Part of a small language model's weights: a variant of SOAP for these matrices.
Each number is 500 + 40 x the weight over its row's rms, rounded and kept within 0 to 999. Layers, rows and columns count from 0. Numbers have three digits each. The size before them is the row's rms in percent of the matrix's.

# layer 10 attention value, 128x128, rms 0.0437, rows 15-25, columns 0-127
109:489457545505495513517492536513541469486468511501517464491532476458514458474465584504500471597535492549493497504510496538593541539506497446485475525506449564477586468505554480520417487548512472483528499533514549525519516454458431529490532531556429552426533496494467518525483480482477490476495624468457533480484541562486484451461438546578420464562479514462554501574543563530573474527529
094:509555513483449516539496476474516475610513523540518454489572519484505444465475551518524480488455466547445455514519427520487525520526543484553502475497491423479468557521438499494514472484539432495423489463515460501413471479537527507528453459479444507548439493521514471498468503535507473491522488501534477460553482407520430521559571479472535485499425564539537478463471466609436423483573
097:616487479461521474575471516464457471484403496463510557508518514445459471503496518546451548542562482530445526534496472438466532517445483526456490490496446483416521481439547446519544532530443475499514487579551481489493492526519509488530442463502479448530488522498459507509502489538500477507494436421524500472460440468540607449534488487527473384494478545457527530423446550511495504558517
122:484523454515542510548509437486532473417504496463429407584573527497480535525488438470508488492498504523497412510435446487470404514526513507506549430479485524435433495463431531473540483533501500490500485460470498463460419457516468466502509494532497477495471491572477523555471577524514534474505440422487457520547468560528491464460531504469560565512502541481497521477416411478452543502536
101:532475451562458495488554420499504455403523509532546432481465406478471435544512492492490551473499515474457546478507491507475536534519540512529518487506487471411466544531477437440475477474478464459532502507464535568530509494446553434476509506505531427422519495435515567456546516505460516481532481453511491572526605525535502485562537474556465474540522414516508519475553481489535492472415
111:520506383461443594474603437476506425468490467508444505523554536526501528472447556515474513509549452491466498453525485512553442489567438499495467475539486500508522461456558528510521525512496462459504533536527495474535513499538461534487510496566513466464563576470437601522471531461509502507544539451499392502533498552485441501421453552575520486524521482475546488509464499478540497517484
089:520491522508578433499571524552456480476476525490482504483497521496493491452481475403548451484463521470442452504523559498532425454494574484495481532548482474479491539508557459499524512412459538426528493421502506546479486544509514423519512471438511494440444403553510544555491497448442562549533512536529495525539479532425495503487484460498520516559502529477561473507538439533392530446490
099:466519492443510484486532461556513526506540445530560536479513546615569547474510484514462476527501484488444437528447567484503472519636463541424494511535517467509483530479502477584513515522496498465476525531514490527519448461517513404407478490549524489511424509480483472475516529495408495466515538457594479477551480438493510516541487459471467517567438464504483494454569441477484524474510
094:514474533472543499444464543539460509495498494493499510502505567443447434524499568487553467519465497387516505464541471459529483502525461477578474486419574500466524466506533527502507472464465494541576423469556563454492474576457428517563511488544485552471515519520424452533485534430490535495526480505541502474446479547466403485478537536440571547531465527543489469497472541569513530518543
100:517583461459518480451440545542479505463515492462578567542553468532442546479504518533513462510488469537486520500468443477469521566495442478480538583506573525534457581531491527419455500524477550468533415503560488480565546530489532528485536506490429530439503574487512480506522447495475509506516542531467479489468525429455526559510516510474451525525505476479474523445625517479476499461588
102:488374453505529495538516554490508440473496508480495493479537473480489500429484436456520542554541497545544471499566500468537544483502454425495487475513528503476553481437431492452582559520461542490472470530515511468541559434494505561517427545491481473561545473497520549519541441484424503500405523451535427499465481486497464489539533530509505497510538482425472440446417529547495559500451
# layer 10 attention output (transposed), 128x128, rms 0.0544, rows 15-25, columns 0-127
098:557481525510451449525514469408521517438505546488556510469504575495424546578548464566511462558493451516488484463496523493464440436492531475451489515477547472483482439452584534465493506482538516508437442498490518559490469546560423476498504493567474518470512491498584441498443439487508499505539495537544448474537478559548471466494528539452453475452515503517415586568481492527552511529482
089:453472484499501549406481457434549541467514503477477490498548459490462461468449505529460509500480510448587509468507482429456461467507492465525516569490483464479532464517546440478477550424460464478570527531530507532461429543503541477451459528433504546508529471411464519530562454444482481489431514546504613529512539410483469568474511513550476490503540563498534552531491489489416480503487
088:562496451453492523427541488440560498480534450523494514541446444504538486510499525522491532403460564433432507505483483490471452561470439564414547494454544574511488518554587474488500479548532492569487515567425433514493510499521503494433525471497495542504483431555596517482455434474562530510509493478457512543459497517438542497517479474477461465478458480475481518512464560497459450479526
109:492523489553532519480466487518550537605488572572476465445543473438598519519471414565445550481470550488522473476534465394499421505500532481485487446449465548551523489500470483472497506447424518507570451569482525432543497486490557460491510473516494504491488408535511425522507542528450508503522539564502542494517504535484511502494450549552520522515448519492527434524535473536461461470515
088:449492463484516480463561493467461457487468459462538516553523492571455465562533453476511517502508419450540539417430476504478558552463464549523488390478475522516459437449481459490479539476469436467463443417461553491560491536521510543507532481513479448490506529572549473523548493495486463534515493495396477545451468545523442524494440481517569467538557532451489476494533475464464532504560
103:525517560506529483549519441511488525429464523537519455422524523460489526507486467584498487470542549525541503535496383497491434486522422439512445446454465496525491501531483547499528451524551474477450493510556471497541501517505516463503501467465492513484525343485580455531450502562496535533550433451519534537477473545497490457469513473460528525500513477510451538499575454406537550519489
088:465519498556482482497450462468551406467457481493523482534478503492515464402504515476520487489503505479494532559519560525498537511531522399468443433496464531489490526531436459537516493601486487526539494427403507491554455475561555579498439516477564435466480520471442534527525531561464449463492514536532524536476461541580506479461518509572431486519553475475499493574451447482505507495527
092:508551518542510515544538479461484484509544467508528511477551487478509550514411455452507401476554481574508569558433453468528463526521474492475419561507510479473508492562526460453480476596473485465501441499478564480511441514457569484418516523540633521490480520461514520430503466530479489451451468487544550556493467485491523516479500510518523453499501514478490429581569518535454468521513
088:550388506503495572515467501520546492476499542460464564484457591462499459488499525473565488503487474515457448513479460440525472512578507438565511496484440504474465536470513526525548406456504477595397502501481505492492542476508477541504469543515494540445464449495530533592478505508437445536549552528558541442525489509476502540510500544469406488538485529505477536511496514473539450479421
087:533501524457539537516478493491527495460469393510533472565476493416510543574418505454499487471493439481508528490529511478499488585495556497564458491463569434525571504479453567553501507529549528475515559479475517528484502508402524551495515523491452542482545473509548538404478508545498496575500498522519482441440539468531555497559520543524483451518510492405469536446483531548576485529475
095:519473470479521419479472502470525496544575596534528427504469507533492506521473543520474452524432537513554503504522518563497484495523455546499516449513532565499519519451563488479543421504590485488486532530427457535497561437524460538557446459492509530551477468569503527458577504464466562586487489511459580486523527423594492475522450497508560506538532470504520444531504477491506455536449